config = dict(
    n_layer=15,
    d_model=64,
    n_head=2,
    n_kv_head=2,
    head_dim=32,
    d_mlp=384,
    vocab_size=2697,
    activation='squared_relu',
    norm='rmsnorm',
    norm_place='pre',
    norm_eps=1e-05,
    positions='rope',
    rope_base=1020.0,
    rope_fraction=0.5,
    qk_norm=True,
    attn_scale=0.348,
    bias='none',
    tie_embeddings=False,
    parallel_block=False,
    extras=['some layers without positions', 'local attention windows', 'capped logits'],
    init='uniform',
    init_std_qkv=0.0943,
    init_std_o=0.0,
    init_std_up=0.0943,
    init_std_down=0.0,
    optimizer='adam_variant',
    lr=0.00556,
    beta1=0.9,
    weight_decay=0.056,
    lr_head=0.0105,
    grad_clip=0.5,
    warmup_steps=273,
    schedule='wsd',
    decay_fraction=1.0,
    decay_shape='linear',
    final_lr_fraction=0.0,
    batch_tokens=32768,
    seq_len=1024,
    doc_mask=True,
    train_tokens=125700000,
    steps=3837,
    dataset='wikipedia_en',
)
Each number is 128 + 24 x the weight over its row's rms, rounded and kept within 0 to 255. Layers, rows and columns count from 0. Numbers have three digits each. The size before them is the row's rms in percent of the matrix's.

# v: layer 7 attention value, 64x64, rms 0.146, rows 18-63, columns 0-63
# o: layer 7 attention output (transposed), 64x64, rms 0.134, rows 18-63, columns 0-63
# q: layer 7 attention query, 64x64, rms 0.164, rows 32-63, columns 0-63
# k: layer 7 attention key, 64x64, rms 0.159, rows 32-63, columns 0-63
# up: layer 7 MLP up, 384x64, rms 0.196, rows 0-21, columns 0-63
# down: layer 7 MLP down (transposed), 384x64, rms 0.164, rows 0-21, columns 0-63
v18 115:123103123099121112162091134139114158095150101140140092141179142118135172114153119154088115168099154112118093152115155102111164109155121142120098133132076143108127120122114125168127135180130116
o18 107:116147120106124108132123149135139110146146116126120121143147110143122119132158129106107125090100153154155137125176149113094158126160130121190100114132116134094162141088137208074137158140117141
v19 097:134151095162142134076113147152131125121124149123112128126098132159113098144093099151172109141102111133146139101154123151140124129078126136177136160161163111144122121161123154082129144071132157
o19 091:114098160157159151120131135135096138123100151136154140091114137104142134129084112148123111137133131115086161119078083131155110121092115122067168118125137139178091127136136101160122116148132092
v20 096:108146110142125134128120155139102098161103139124119142092075140142108118110089138123158117107160086124111150097141105180115086117126162153159142159140156104142125119145106122074117137076130143
o20 091:127098158147162161136130119122112114105109158120147124134110141111124125133102126142125105172150108114100097101086118118178119109071133112073153119121152129148106141136120077174093107107124094
v21 100:152133164153153130099121109062137120150117145146150163146139147096151116147138131117147107100159128131196143129108133100136096153137116109108107122115159125073119104094128144133160108125091161
o21 098:132134138125082140105134174098142145105111136120126130124114106146156161080106123113167194145130107117124121122111133169126102133144176098134144163106108121150102113170072112139122115091132128
v22 097:134133180126125142113067111130109143150100102111148131159147132078160109126127144142105092113141138138164113131134153140111106155165153128160143121159086126093154108079108123128155109150092153
o22 099:134135138107098106123139161118162137103076153120149136133130114152108142103160084113159180135078118147147111110113138120116155091148153091127100106138110130123154145126083122100084111085120115
v23 102:122130151127127151103110114149099114121088108125139162091099144103146077150105151103097099120188129107106143129111096132126094157092138116134131159159158132143127079092120120106125117139079133
o23 092:115124150116125146132142132088160121124081156115138129155135116125157139115157103111186146148145112146103104128098147124151153112103142120087106120128121126129099161156115071160060111089131120
v24 109:076110134139105168125176153158134144136148122108095105164166084114093163110111143099120097135113089134125137119116168152138157117089137139113127144097084136138124164123142096101121119108115110
o24 118:114068129137119143137117123146166141102123116120154142095132153147116089184147141138095058127146133083129136139141137128110110141149131150105156090157153126088140133135145115093164127106105153
v25 096:213175146110110117162110097098111130129148119142140103153134129104169143104136131110108127154115154142154089153136144083112130137132104103129098141132146102148130101165127143173128155103129133
o25 092:136150119113091098129139141133125113180140122133104091139102109159144141100128089095133145127124172146161128119145131148098133159108110102180118129114093133142161113118151190125172124160149098
v26 116:164133155096102082152118090117141127125138114158158084146174143101160147138179124126124131156104133109153107166119128113108167113143095134096122096112115129096138140115147136173122129172141109
o26 113:139161102106115105110139141130143105163172113136098100133125109130112134101156127115126138104104143128178147131186151122087134149182137130181120157136109121114160112118145172098161155140131154
v27 097:160093137146130116130088117092097107100117113134137090131127097102141121102173124135128165139130108105126192157139134114112139078115124107163133161119140122115117187118122091146116102143142088
o27 099:136104133106144154122105131115138101162135118138132125096103141087089101096120126134144117151131114096135133105150156085156141140156130119140147177120138096106132067161108148141101152170105185
v28 110:071099152090109107159143147124154148118126140121130082154160111095093160126167121084093115151135100124149160132106131115133147123128113141098124101105088142075107153117123138134114101162126118
o28 099:128147110122131142125116126132181133119148081119127129119150107124118121193133146135140100110127108091167138145151162121095147147196150151162144154118139122090136139147136144094148147101107179
v29 082:142110172089102111154120114141124142143157122138113123096133115126123142106162153123131095111139142115156089120127136138146173086189082124131092106134093173116126133132140100131159106175155109
o29 079:133133106120130110132150118131139125101132143149122090108140129147134107118170162126107168104106124152162091120206143116096131142142126117194102109115120143106189167104133147107142134116130143
v30 094:128110134140124146145108096134132115151085133135125154100112158099147095129073121124089121099146098089129140106098100134127087163128137138139167113118141092111147103084134113100127102146062131
o30 081:124124165124138148133126129113163127111083178125130139178127134118137141113160109126195142137120099128112094105119147132118143088119157126086141156145128119141112149151092065136082122102124108
v31 106:184124114113122105129131088124140122147126111133121138138124130111114114125177115147112142132132109114185173115110155149102140128136155122141160107121146144198148190123107136107103148144183125
o31 091:125118120135156144129104154150118125142137104143113114093126120101050132086088126134113156128124094104167144130176120107126135107117109145101145142076131105111155073147131104174133138115112129
q32 100:144161134129112117124140092128110132155093183104105110164118119149150110092178103174121135116158160130124141123180074100116116149112127160119157120149115115117135111113145133094141086146148111
k32 109:139143128139147089112155117121100099127141161139124128100148115122101147143128135102141143136086115149118144108106149132143144112179094154110165139087133105105076151120175110189100086111149130
q33 111:127156093130171104153132125102158121141129116119124114143128117132130153142146112116157108194135129092102160171107160115152149155135115158117097096122138156132130147166145100127084165168106166
k33 107:121120137126126087114103102098154138142121110122124129132136141113183107141112184164109097113116135139175108102148129126132131149180148103156118151146122109116147100114101152154128128162187177
q34 103:154108139110102137101150166091103141113096129139126126137116138148139091122126141153086159086165127147116104104148068104103115135096161116158156147160113139145141127105144165108177128110128098
k34 150:126129134103109160115139140134115102095134170113162120155123156169095157098172103100138175143116140133088167140098142137115139128073147094100118105130145157149121143099142138086120130119146095
q35 099:118114115156159084123117130126125132153117129134156137143159125090135175150128148082148123166066127070116116169106117111177165133161090117134125111132123135135150119145100100151107133137126155
k35 100:152125134152178126162113097079139150155122107149141145110117128074161123142111149147121074141095105108136101146163097136160162144165103125132105157133138112120153120153100103158102139151115138
q36 100:133114106130132102142124108085119152145108095118141124131134137083125165098133158183155133108104083154130143162118127094150125173151078183099087139101120124123116127142121118115109169127131132
k36 142:159136118143139111175106116111146143176103112130118117123144111117155096146097134131144070122098102137179086136170124086127164142172101164157133135143136129100176136136139135134114144121125146
q37 114:108124121118152111137138152166113135133141171147188161116120113097130109130138124113158127158141109077148149148060140127163134132111147080127111124136129127140111173146186127136123110154096116
k37 106:123131096140084145124147126124085103148154134144127142118170183073140124091110112140138133101116108148159118109116109135125146129112170128105121122115122111128120113179169148093160076139100101
q38 114:115086164141130162171136102175168136116124142133130157103122125176139125144108137141138113121140166106103093137163077124135096112137070129095149107144116131103117136142108091157130110119103148
k38 097:137127138123088163133136123148178167078090110129094105104118104134146090172114105109152147085140184111131094136118121143157106121137135125119104098113141139088161119143095123110141137108155134
q39 112:152136145095165121090149135132119106148144143126144146129143130120066169110167091111146140137161142149084153153094163132116133140135130112120092102143120121145154149123174125071121136159157105
k39 099:151176112127120163155120119104106105081148135128182100103102116108106118120135100102105120094143115171138115097152112108107122160114140128121159167112155117105086134175148151143139112103106105
q40 132:157109106124107119149138108090115110145124139164152095145121123156134120121126099156121096133140120128147132138132078066101157155117164115122092094130113187102192141139155143116140132157130132
k40 153:098092129077110165105118138150138109087111165101135144126123175161101134105157129135118160121179140083094143145117120151130096121101115154119110115138117136150132087147127110087132162124141096
q41 089:106131127110122091117134164144160118111145075098162132093143126115131148135115146056107131167110119108105149139126162160142140146150115144110118120092138097131111168178115085140098142128120148
k41 126:161146118166163120179128089100152136140121059123113109108119083127127114163095101121131065133119134129149090124151133090127148145138120123158113128125111148093140154141096131155144136143106135
q42 080:154113156149085123097120134105054150131114130124104145133110148138126105123129163149149121138148107156132125102120081136107126113133199070136127143141104142144133132119164164142139147105146096
k42 094:109114141110085133122146152157117134115129145120146133156135131158134123114146128072136172098087120178113132102109148138079139122110166091131154128144128108140131143093119169091082086120098137
q43 087:084116077081113133115150146157121100117165122114100122112124131119082128120144098107074117141140149146124163137134182154128097140097118164110114117117104131112115152161145099105109146127093100
k43 111:091122137118131111121164121149107139098120150130178145127124122131096136115143168144114143142147160088092108124098121121160109115084113094149119150104139133161081084105122153167163125126165088
q44 116:114152092168114109169120118131162183149100113118131104135131105104131142144101170128133116115118124132128138150143175145160164130140119178159115115087121151135138121148061118160089144133122138
k44 086:140112147146122122104084131105100124151148121149127145133096167055098139142123150143138102135112084141165152117108110145160130129175146118116135153099128124131105130177116080150082112131140148
q45 099:143095127112132137126155125147162145137128107109111121141110173167178119119133175172117158114145113140080091129165074138105102154108141130109110114159082117122093107151120100137142112134124147
k45 107:112175151112124166130140097157159123076119137124151100123120105166142129162111106107120158122102130145150127080143134102138164105143098126136116126180131157107135177116113177117128149114129166
q46 089:099129096119088113114150171139115118105162133111171103114155151122110148106170074118156152128123180169122137104099170124115139085135115137146137120127067131157128144121147129108147138135138125
k46 091:153131147133114141192133135175096173098153117107129147156123078158130130103127129135109107107124166123112149135135108138135136159104106131138094086140122131071177122120145134140138112104082122
q47 087:076115130118095105158122136146111131140106121116085112130117125147113120081113123116133116096189149122099099136098138173123119113108161141178098113105115205122154105141124126129138134135110124
k47 101:097134139128137116133149107128098144122152125122141138132108104124123118130160096172167114112074152115100097113129176168148110137113157088154093174104140110139148175115094148171125158135138122
q48 102:095127151137149131145132118140166131154106097103125119131130149100191117122119169181141094153138104136076107109132073127135103114115091129122174146148157116139129081145124099121130108147133114
k48 112:105100144111153129143118121125184138088113139119125161132146109190147114175105112113131124143147136125088093143168097151160123113107128156160115092150114148139148131138080129084127116147137159
q49 122:084099103111139107106137115147115116125140137138130147111145182174085131141137141113133131145162122086116125148113131108149081093115110126085137140119130112117134089152176079140135103150074126
k49 093:099138156112122127156168131146150163135115128112154126096135126142174143172088111132114131084104188169152123100112144134111141141163124137158066140163119138132154126128130163141156145145141121
q50 083:146127086123132119092161159097107119086128121138117080158121130137121144183097120078118152136138121169169146083133132155102155125116137119164108119122106121123107174114096142118137137112161153
k50 079:122137117140129177149165115120114126117137104111132123175155113132162167074119109108140124112106110184120167117111136103101143124130098121119151102133119142099146131087169084108136105105101086
q51 093:106125128143136138160111101169158110101127148103120171122123167189125125114109161141152117147105150104077108119090112154111161119128083127160135113119122144138119078087120128131132110105087120
k51 105:153132176144079147151102111125091148139120123103144114145153114145124135112135094107134092084148184092130123133127099163149135134113145159144163115137112121104197117089115120104134158129127140
q52 109:135194184124141108134133127117126141156126149145121094110121120087130151118120121117136134137109162143140135112102089153109162117102164103123109120199097133112132144133108136151117104137174080
k52 082:122152114134169182104109138144130123092143113151087154142111152121146134094144186128109124159101148135165116128182143151124124139110130125108083129147154088141071129129151118148134106144117151
q53 103:113193092128109180125126114118109111137139150115142117155134082145108155116124079097178131095145134126098136126137141117125157127123121084112151116126139169180084091141136144125130111117128142
k53 089:145161117105074158153074101131133116091126137104119094131122139132136137100156109142134116133131161098114165142112075108120154124160139121143155085149120142098126125160187097106137144139144144
q54 102:114096140108111127136160155131117115146145122135154098121144117142097119116154111157138122149143183105100121161093102138126117095106094116088131114123128191117089098155155094148138125124069106
k54 093:100121142070194136152157083123166138139142130128138123126127095124129113128120128184129109085107130100147108122141067120139138115141138130123106136164130144130119092132109160122113172121117173
q55 092:107106146140114118101098173088114113111117140125136069110153108077113139128153132093115140081094120094133166139115104134121166118096135124145122136128094129074144145103129126102153090122099138
k55 113:142117137126176144103138161100078113151134114151157134140148164092090113152115130149109098154078115161155121115096123112136117128096137122140138157090157086160087115120155131151128107134147102
q56 097:138097136113169139150097149193095116122140126126119129110115168117123129094128115082116128196129143106074127130109089130141129155120105138105132145131157132122133125133159136135098150114080084
k56 087:136143106130078164151127143166118155167096129107115122158121151129139084110126131108087103136133143139107091167123113120094109137091124143163114130112145175083157114098137129133159149146091100
q57 101:153167093094127111100171149100101105115141149099133127143109139116086152133130121157070143104149087138096165108134147154115118175145169108166111111104102141150122122112157133114115127120136102
k57 098:153167124120115091122096130135084146107145154123150091144142150111110155105144135127076124146139103141149132094110171109106125133178081149147104112137143136172116173150111161167125128115115122
q58 130:143135110132100127117146162098098076097157135143150125141124113096093141119173113072146135157098118159118155131102156139117165092097154092107100141111107118118136171156147128102134124107150134
k58 073:113117157129151128145189143109124112137126147100106129152165095154160126112109110160143178113096106163107138131151111075107156114132105115139140102148104142123166125106186131113136149136090120
q59 114:124119130134150137117152115115111113118124113133123126137155171117092141084165135142160168136080116103101136132111116077120138149077098100055111125125131091108125109107163130099120114123163122
k59 095:125136149109141145131114118123167097100130140074137103143141146171135121145104125113140144127121103132178118090127135081136145137155088146163173149183141143118128076128145158135146163138156144
q60 084:133098157116150141089128160138143106133160136138167102114144175111154101135145088078109120139151099136166144115120110123138119124145120117118193170118137102168104165158116118118099133150148109
k60 096:150121100129124151161151135133124156118129144149116143134158085177167122136090149116098106145160116132090117174147102115096144121113095138125128083118115179135169119115161118101164103141095122
q61 102:108155104126159159132096166153125137134138110100098080131143162181145128113107075108140168149124135129128111101132176125111164143146111154111162137162114137130112091132142130129133140141070138
k61 101:133136113109119159169103095134115120102126099105132107142125157149116108130141143129092100129096153103138161144128081104123124122083097154152128099157108163073151110082126135117186144126152126
q62 106:178115142140130117136093166119106110154125153120146131131142161113095175061142109113168121178118120124082139141102130127120149125134107114099141133137134125105150153122167120081139129119087094
k62 081:159134137118105158111123157120150096110141134058143130134109143126170072149100083086142099089119126136111091126159124124106123147119156142165132140117122144113125145142162157075141127124146129
q63 089:111090105147168163100129144110134133089141156182121121129139117122123158158113084104107115122121151143195155124105160118136086136120135074126145129109114122131118115114145102130115136155182140
k63 094:133154114104104124102184120114148100103115107118097140127164109121156141086090133116136113101159094136166117140148121084092122123183121128145129122091124112106126098157175103117125140150116091
v32 102:119138121120124109119090086127171147158140115117138161139081120158130109140141109108157167088139137143153137075173155138142163121166123161142144125160118149097123112138133158157116121154174151
o32 102:083139142162158146110116152132107132109112149147113158122138127096119139163089163124113150147124071105147171154121101128093108127125131115132123110128087110139102129111048113151108118097136148
v33 083:182154163099161156138118124138126150155094149075117160147123123130156106118143173094100118137145144119131136105197128124133109154156138150141146134113074165126121129132111132127157137131094124
o33 090:102131093155101113086118143102128151083108102142159111140136089115108109161112085155123129089110083132186128160115139148116147109133164120172141147117153128121126129139102138112079138139151115
v34 081:168158126132155133120103136133119101164093123138133184155102103152129139125124130125103137166099111140169142163110163143105086122115170153172135104146159083127124110135107166130110151107154124
o34 088:114110133179144141133103140150111120092117184117129121110110141117131103155136141133153122138117100145111105081146117132150155122139119091085183163141170152110102144122130105160144076126090113
v35 092:119100133142089147125146127164085101120123119098121068132147128097141108115126107130110124163110163121093153182129150128132107085086123130128124117112145143163093138167112143103105134093175126
o35 105:122112115127124143152126134109138078165159154134127142123123126124144129107171091110119106113130158148118107131133155104141139179104114136136150139131163088127080142144172169169143130161122062
v36 101:112099107122157149128197118172117126089124117140169133130167153108126163149112101086090125140101112113096146157082139085118118110110128091090138109126127163137131150134149124124107120131103119
o36 095:143134155125106135152119111117153107146135112108088106135124146163119137079137123140158123118143173119089092173114103121141099147099134148118105093140157162125101095158208136126147134129145118
v37 093:147152149108113137121102168117115151126107146113107129106172115114143099126072159161095097148089094096130075119144150125125068141126127154124125100145152118110152147139131118125140146123076147
o37 105:120147098110114127111142135145120136094127147124169110138091106136077117130158127148119140118113146168168081115151166160124128120160150126127131188137172146142150140157166146073115141143108139
v38 106:071157142131090089124108147153137120114115107148106085142142118092111145148096133123174139105149107155192167114142144133117096141139132161123165162138151120119155123087142124134116111152147126
o38 113:120124130118123149166144151138097120095112105106138163113138138127145092131131122108054136152133109122102095086157094119118128098154093157117135134149095140096151133126127135105077099097092160
v39 093:097120119121117145125113120117114138108156114163130114182171100130109148129142139134145097155106164172211116162082114139101132123127139115091140147131125174132170132101138118127144102128123134
o39 087:143149134138130129142138101118108127167149098109092142063147160133102136103113152139115138109126155121102120137148114138123108083146102157104101087121128129121182110165204107153126136129126140
v40 104:113108147118125134153152165184126135125127119142093089111129112136149132122045111109139106111128139135111144151110156102137086095104108098134126144134174145150156084110135113133124104107084114
o40 104:144163120072092122140127117119138091124135103130139116165127122119108136094153115131100155127144138109114112132148155121119092176112120140098115142169158135103117104141166173091105142177081153
v41 095:105132139140081165174088118123116148127164147139121116107159120107160106128122146152144114181140083159110109122118148153133139101125135143134111163107102145099159172150115142114112121167178145
o41 099:137118132084137141085131111106124123173148140118107165094151145141085126114118109119134133157116183132159123134151140100087152144188133152145117076142099099131134145148121136138113131088168130
v42 105:115177140130064130113088123112157143131107115134122106162133137147106112116098128090131102081148093131186132117155165142154119148164133152158151127142169114104142137124138152107135169115126122
o42 111:109135120170150142155153122122112127086118137129142140147101137111124101127118128136104164130137064147144109062152127137105133115134144151119137179139130120123149154137097148135066088108091162
v43 100:111126101106147137114143168115123115120124096131138108121161177128096171138102153143112112135157100106160148126107102113130094130132112100129128123126152106181169176077160088111126098129099115
o43 110:170108124111105117138141119149120131098138099100135083152132104144155109095151148136127113110136133128101082096122110123154145111150128146115090114125124179081171132145204142114128141111095118
v44 089:127148117125108143122059106094099114157151110145117126148088106096124150121126106108128143156103122161159170130075172145146132120095145093126099121137172099152133138122163128120102130113121097
o44 090:147107134149136169160125111144096133156112171127102160107158156102170155105149120109170132150137116132088121101134120140134167143154088124097147156156101136128132141121140109184146091125094149
v45 100:043112119115120119148095167130114117124118098147149115146145158105129138141132135195123084126156150143141123139094122126134113111092123096106130124107115129101139073126113152135145150099090128
o45 103:140138092108146085135136142098136118151136108121089127097130093099160121102160139100119132122133170136110155108171184112131100083140083147104126109123165125128116140098159109104099131095104126
v46 097:083094148120149100117097180168091112105120087144113129142142104124103160132136138118109110121153204142150138109095134108149086087093121104124130120127149141129124121139147114131145149159105123
o46 113:124137068093117134152128128100117097092105105106122154108177096108167156115141137122149127124164114127110117148127160100137100137115102140117115107130142153104111131144195115119121132104069155
v47 090:099127124099140095150131137182135142132097114142119174136180097130128140164150146147103120148157182114149124130138078105111119145143131122163152139150130121087160160138138137151112085145094121
o47 086:112145102120095118100152178108129133095137092106130104093122114123101094153096124121134133112136141142142129176136139126120087099138136156106094079155127183097117092137185132098126135117129137
v48 115:097139121157075142111170128127144118124113144092136118124082185131117128123122134087141161106145136101103164087194127133140130141158150151144143162114126153161115144150115104111123122157125157
o48 106:131096145135142134141115140116127128084125138158145157182138123145156125159133124119094123135128049134131131118083098147123159138102142139165127097105102131116116162113077170127103134094149107
v49 099:173163144125103170166118085132153152145099151076114121140170092133177087137120153135147126134131124145145113121146087161109150127135142170160125133132101133092125121147102153102149131113146121
o49 132:094131128153110115077147155103132128126126096138156116093103139122074101164109103140102156096094125140187155094142162129103148126163158124150135141145131084147139140131106126123104117132167117
v50 087:143144108141149132109111121147120122147156112152093139136073107139166143141094111129152119097116092166125100129146157119128195077115155106133148096114144123091095085132141146147104119106151116
o50 086:112168163119136152116113123152158138187121160143124132114107157113154142090118164148134116132141143090111177145139129135101083156134141121105120137165127100137111121106087131166145100154079146
v51 112:109105149112193113143144177185125137129112139089097157099119150127104124133150134110069159122164121104150147126109098138129080142140110128146115161137093132168123122137134109111124146141144109
o51 108:131088085113099110114094113106121114069090097118162101157156106112126111177139094131126150124108106118129098164118139084156160107116127110157151103139136173105117140122147115093129130121124120
v52 101:111163106158120132119069112144155107153136157097121147146110163105147110130138129145160129075140120113157136076166138137138166167162127156157145144142119131111128084158104146123153135116154152
o52 102:110116154160161130123139171121121141108104156128147153120122119107132102160109121111103137134114079124123163093134119149134140086150131105153147129124109088144107160070041137124113127118128133
v53 089:151083116139088133133115110137137113123109128164139153134132108138166095142071101150113120149120078127089149165108162126157149095157147115139147123148126090075106105151144120139152135115122166
o53 091:116180159118153156134109137132210095123134166169118137104087141134133116131115131103150152151143144170130129142133173110163117142135157128093114161155156113118112123114085145131121115129130112
v54 117:092117138100155136139144175189110143100116126138132128154133132130132150141140123138094156101169206103140149149105111142149119090097134113148128141156129117118129081155135116121120179128136108
o54 133:120118087107119094117122130081120071105093087101131116120149128119152146155147104117150158122149120125095149163124174076134113148107125140112144108128158134123095160113181097113109122120107114
v55 089:115115117097065133138120103110123124116126105132136066145117144102146161104097123137128119143175161172115138145128083173148143089107156138151126145099134112117118107167129139126115132145180114
o55 103:098134117100141113126150152099123097151159075150124156110126150128167124116153108111131137116170143118138177104133160071120141172138110161133137087122107095120118175128144146155128105110128095
v56 103:131113155144112132127160107130148159119128153055108106122115116179156117131156131115126173135126145137122079131169121134124147175148136135117109133119062117150095106159124108113125129173114137
o56 113:130142100137113091100120129138105141128109101155163134138134143150112133160119100134108143103099108139157161183117137124093134163093139147183129126112104138170127133149086125107169134127183093
v57 101:072148132108165154122137165153086126123138111156122148121117103125137160156089099125084142150122147143168095148105173103134122080129134094115111104146120114152173098141116137137099125110136108
o57 110:132155135111124109108102107153118095144110128104105083119135151118120140128133170135155150120140166126089125170176139119103095158144111152104123131157170157114088135132181121161161115143090150
v58 102:132162142137129129149087099166140124108150097155134106117148068146147121120064115101155147129103073152147111119127164119142174111125146108154120123137164162117130134109111143127128094102150149
o58 096:118152150105129165147151125135152103161101153147100131124112168116081127105080147130130148140112141108126149110150104134083092143143117136105116129175122106112128091155098180149131117150103179
v59 099:155166135117139152083157150145121127128133130091104131169132136125108118120094103090125115094113074150144120086161147153146122149136130158134124097115102125124129083168135125139122168124193138
o59 094:073114151179128148141098107159123082115093104129145131144088143137165125129142134180105146115151090097150115122131117123123138126149144132164144187128143108137109158091111119119132080131122131
v60 098:114134151114122118149078135130154137140139136144108096112076122146178119132132148162153158089157173124107110094147122153138156121142107114159092131140093171089118074116117146153133112117116123
o60 100:132137094082136100090123153111145120139100110146126141141143092091119144154109129122128152143104112086158198146136154127090100137129107125127127123134101091150140140093068113115094157147125144
v61 094:140143138103143098102205172153146101124132165126109132067112136109134148131144123135095125128135085064093140140099142114140126147134137136153118124120113084127122107149112124156154152124152114
o61 102:137101136107132108134088120136172131097132120117153109177107119166173108176129097113146113142133162110114117131130124091161126150111145084166161157135159134139106141088112134090172119130112120
v62 105:201144120159137109113127100113159128151114168125153097112108122089171107135130145118147154078152127121127147117176080111117147165124134129145100160117103134107100108138112140096129113107106122
o62 107:122143156110124127115159152109163159128124095146178136133121135118132115131095080097120111130123099125143169100111128173145148131124165132170169137116110102138132127098063119127107142186145135
v63 101:123120124106148146161129106151110140132131113117134099080096122166117102099103149088119158124114129098038151128168143104150112178143104156137135149134127154135098101143128128146147114131110148
o63 101:115148118108128116128129148130144120119127143180134134203095111098096134157133079107114128116131095137162131188105115128115121147096124115142115132134123123122103116144086189089128145159151142
up0 107:119178100117128117157173121164117139153137074148118150160115192139119135122127134145134142146122106114121119157122148119124098117154083137089134136092133157078116104139125128083114097133148161
down0 107:117163161126116162167139130160129174082148096139159132136093189112124123123140103119095109136139128118156149111138123139090133121128143091103160107115112193119113157120101139126126113169138131
up1 055:105121107129130079139114132120171154095080120113108159159130114148131134180138162151144139116109139137175124139111164117176127119149107134149133100102145174144160107136085117137112105163139152
down1 052:121137137188155146112136144142087119133077131147136183078084127135131137122140146105129169118182121119113179148122112162155095141128121104108133136143130129165120110128112103129112112105090132
up2 045:117123134148153112167141119132133156128102090114107157124124124117130133142104150115181138129074107147161115156162155129157155153128085166158114093114155131127127162148086117140125139161170171
down2 029:117134132125149121153146163155125095111130166164095121145116122133112087117101129113076108109136189127146127159106149121123141125081121119105166134165161146078100147121109114107121106104084127
up3 097:083123126130148116128115086132146135127093135083134159156132175107159118149132157152107136123150084130127088140117087146173133137069162132147111123116125139172145143132121149154115153173142134
down3 101:130120165135149173109138109142129143109105124118149088192123155162163127110140087164129128142157102152129121118122118165104125095133168105102163090160126143157106131130117167123095146127135159
up4 110:119099177147163112154133098169114127168145101135166117116138153091143126141102131140148116157151152097136142105119110095122122114151143125096127121129162082089138172155117094143115139112081154
down4 113:093130091124090147093129167141121133106089128125116128103107135147105146117113111108139133132121135170174075137118143120130132107107116123143152064169182105153124135152155082104143116141141123
up5 101:118128131143145115140080100080099124123148153152135137127175084130143116141114141104084152116108100147118136141136115169146153142129145170119113113103103173147120084119106099170148162154107153
down5 097:093106144150148145140076129124108128146133086131174132143151093105117084133155106082133145152091150139093162095144119134129127150128138153129125114150111142126105057153169127153131108125149126
up6 084:169078120130117107123106073081143126178104154135107103114122152136149147128107152153143104121133132136121107168151148126154142136157095102130061113093150139113124107167132114115161130114131124
down6 107:125078129122124135102138139154153111134082160134150123106169130147146128127134117166165143110144104114143096126104151128133139098149126184150115118107167174143171139116144130112195120135160112
up7 097:087111139159176088159136120172162133124159116138135138095147133137113098172097089110137151138124126121131120142173128131117143137148113130219135119139125109141138129173109131138134146144149133
down7 103:119144141092111137098118147118116127135150139152091142132089141148112136154139133122152106096106133133147096092149128095144196122145152127096137121102132142130088131159171142111160150089173175
up8 103:140117155144169110172148104135186131142132121132120133131095108072125134141161113160167074118152118131123154095142111097133117156158120114111113122136173090104154115112123095147125165121110120
down8 100:138131132176123107100121164151104104114128150163123150121133120159084100144152094109110153137133119115154125113142148087083111141088099145095135092140178160120137116143139126136174118144154171
up9 104:101114171155143105111089150108120125118145105129149120136163102071141103140085094127138112152136103100166153098115136180118140141139126133153081149080129129141117141150121112170117113108140157
down9 107:107150129126101145161139139135097099129170126148099131102121160158117097146144086142103144129091192105168126114118137141134134132091098120129097126172127149078147125115154165119100129139095105
up10 095:108126104148121098108145128168136159119121116125123113110203067164171162118113163169130156146157095112129115136158176130147097144146135151099117122136117115155135126099136116155120129125120149
down10 086:147158139138137097097141136128118137189114123151129141138135124127114113169124089151153166106117065151154125171121169161127124115101124126104118105103151141120132172126093125074161137153131123
up11 120:189115072141084090159083154117150140113118105151163124131121114138129128137098101101099112109138134117170121130177116098143124150159139113132100100133089125174143123140128114113110107122108134
down11 116:130115149178162187143118138118123120139155123123123111148110189118104113149107112123144130145122135118133113130104132104149132100107116077129122065106121146174095102105175131128126089096117124
up12 109:164138109159161139135146136129121144189147113144086123109175132136141142163100122077081100102154111153115123118123136138139141113180120138173155147125123121114120166149117112104128155109086131
down12 109:142081153151132093101081134116103159082100108124162099139114105109148124134078151127106123154147148136124119108171140110138107127122116093115114101131132094157159158134163147092082141131137149
up13 090:155150098132191078092145134159106108129138095166141158112124137114160155145111143129132136129125113136140142120126158112139131090158141168112130124096162105136077171100134122154102102151119157
down13 096:178106094137144126127123141107115093160129181102157081157147132110131129139130142103099110124165133127165128160145119138147106134132095100116166156135129149126129091125090120058153135130131103
up14 105:141174144149173147147169121160139134146154136159153085142116175067108138142127099105146121129102112102100136141156153086139132162149115121135151143124155109128176154145116111147144148125147140
down14 096:127092082161129086169157109120130105139127155141098128131073144097141106117121159087114103120134094123109157135120111123161116126151153158146119086139112116149112126113174130081129102110150094
up15 124:108099132158108086147174109135143148150119084143154159117090085128142181111149153108136142180119113166108117155144162086135121110146109141142157133091102098121149117129119100143137123121112132
down15 122:129096127169146111129117115127160111132130152104113144145136142134126142152138121122151126142138100141146134097135121145122169149131185125173160123144084134123132139099111206147201102132123099
up16 083:114129158127097080097112116137141155113131145146161139149164110142132114139137136119119100078092100150167101101121148136151182134126137116088121139092130084117134132107118122129069089108096130
down16 085:097082155133120127113142102126109167133145172121121108138104107129140138106108119126142164127112167097144152124147092089114135192141132152134132162137141127117155113181148122100184127160101132
up17 101:086086107152140138138126119141127135174153129131160141141176137112157184147094131095101119126129143122140128120082170130138102128179108115140129121131118135150141157114110098134148124155197137
down17 094:147121135139161132191121143145133152144130138116130138138169108127151175123076123101128150115144148104107106114148161153156135135112137120111169107134120171153110136053081127105114135141137108
up18 131:140181119129117112113096128141114153149069128110161125138118167121139173126117129125171108094104113148103095138115132120112139158148142121132128125131099186103133158190128113137109159156102147
down18 119:134172096099152169122098111171120126137075097134128110144127134129147083071119121095131123107142122161113108132128112131078127118160147097139153155141125129166115098141115105151083145122102122
up19 112:180182125144093162173148111123127116135128103134131100123124046100091097125134128117149089118131109122137111137133121143143159134126123163127121133099130127097157098131106111137142173130169138
down19 112:150144126104114119122167095146115142130145091145099141080117121136160143153138141111119113151150137108126161066106099139083130178122075150127097128138118144080107110127118147158126116170119123
up20 116:143189072154148097132121104135160136161129155171083133120099116158098123150150135133116156128153157126156163127121153097148137159122113163138111144135112140095112071134114116126113157137114127
down20 115:160153082151099130120088120131121123121129070159098121129119114154126115081154138111114106120161114130139097148106154105107144133145113112095159145170171143076137156085134121121137114159137149
up21 079:147142142144120094111150139101126105137169136112117128117135124091119182136119149162140060088143104096168104161153130122112125112112119141100139176108142056122104126110131115142110128138132123
down21 084:120096093087104120090129136117129128116141160101128116130091139122126167125144087103138112149109186117109098094141105088119132129103185097155098137131138147133155114149106171108120125092102131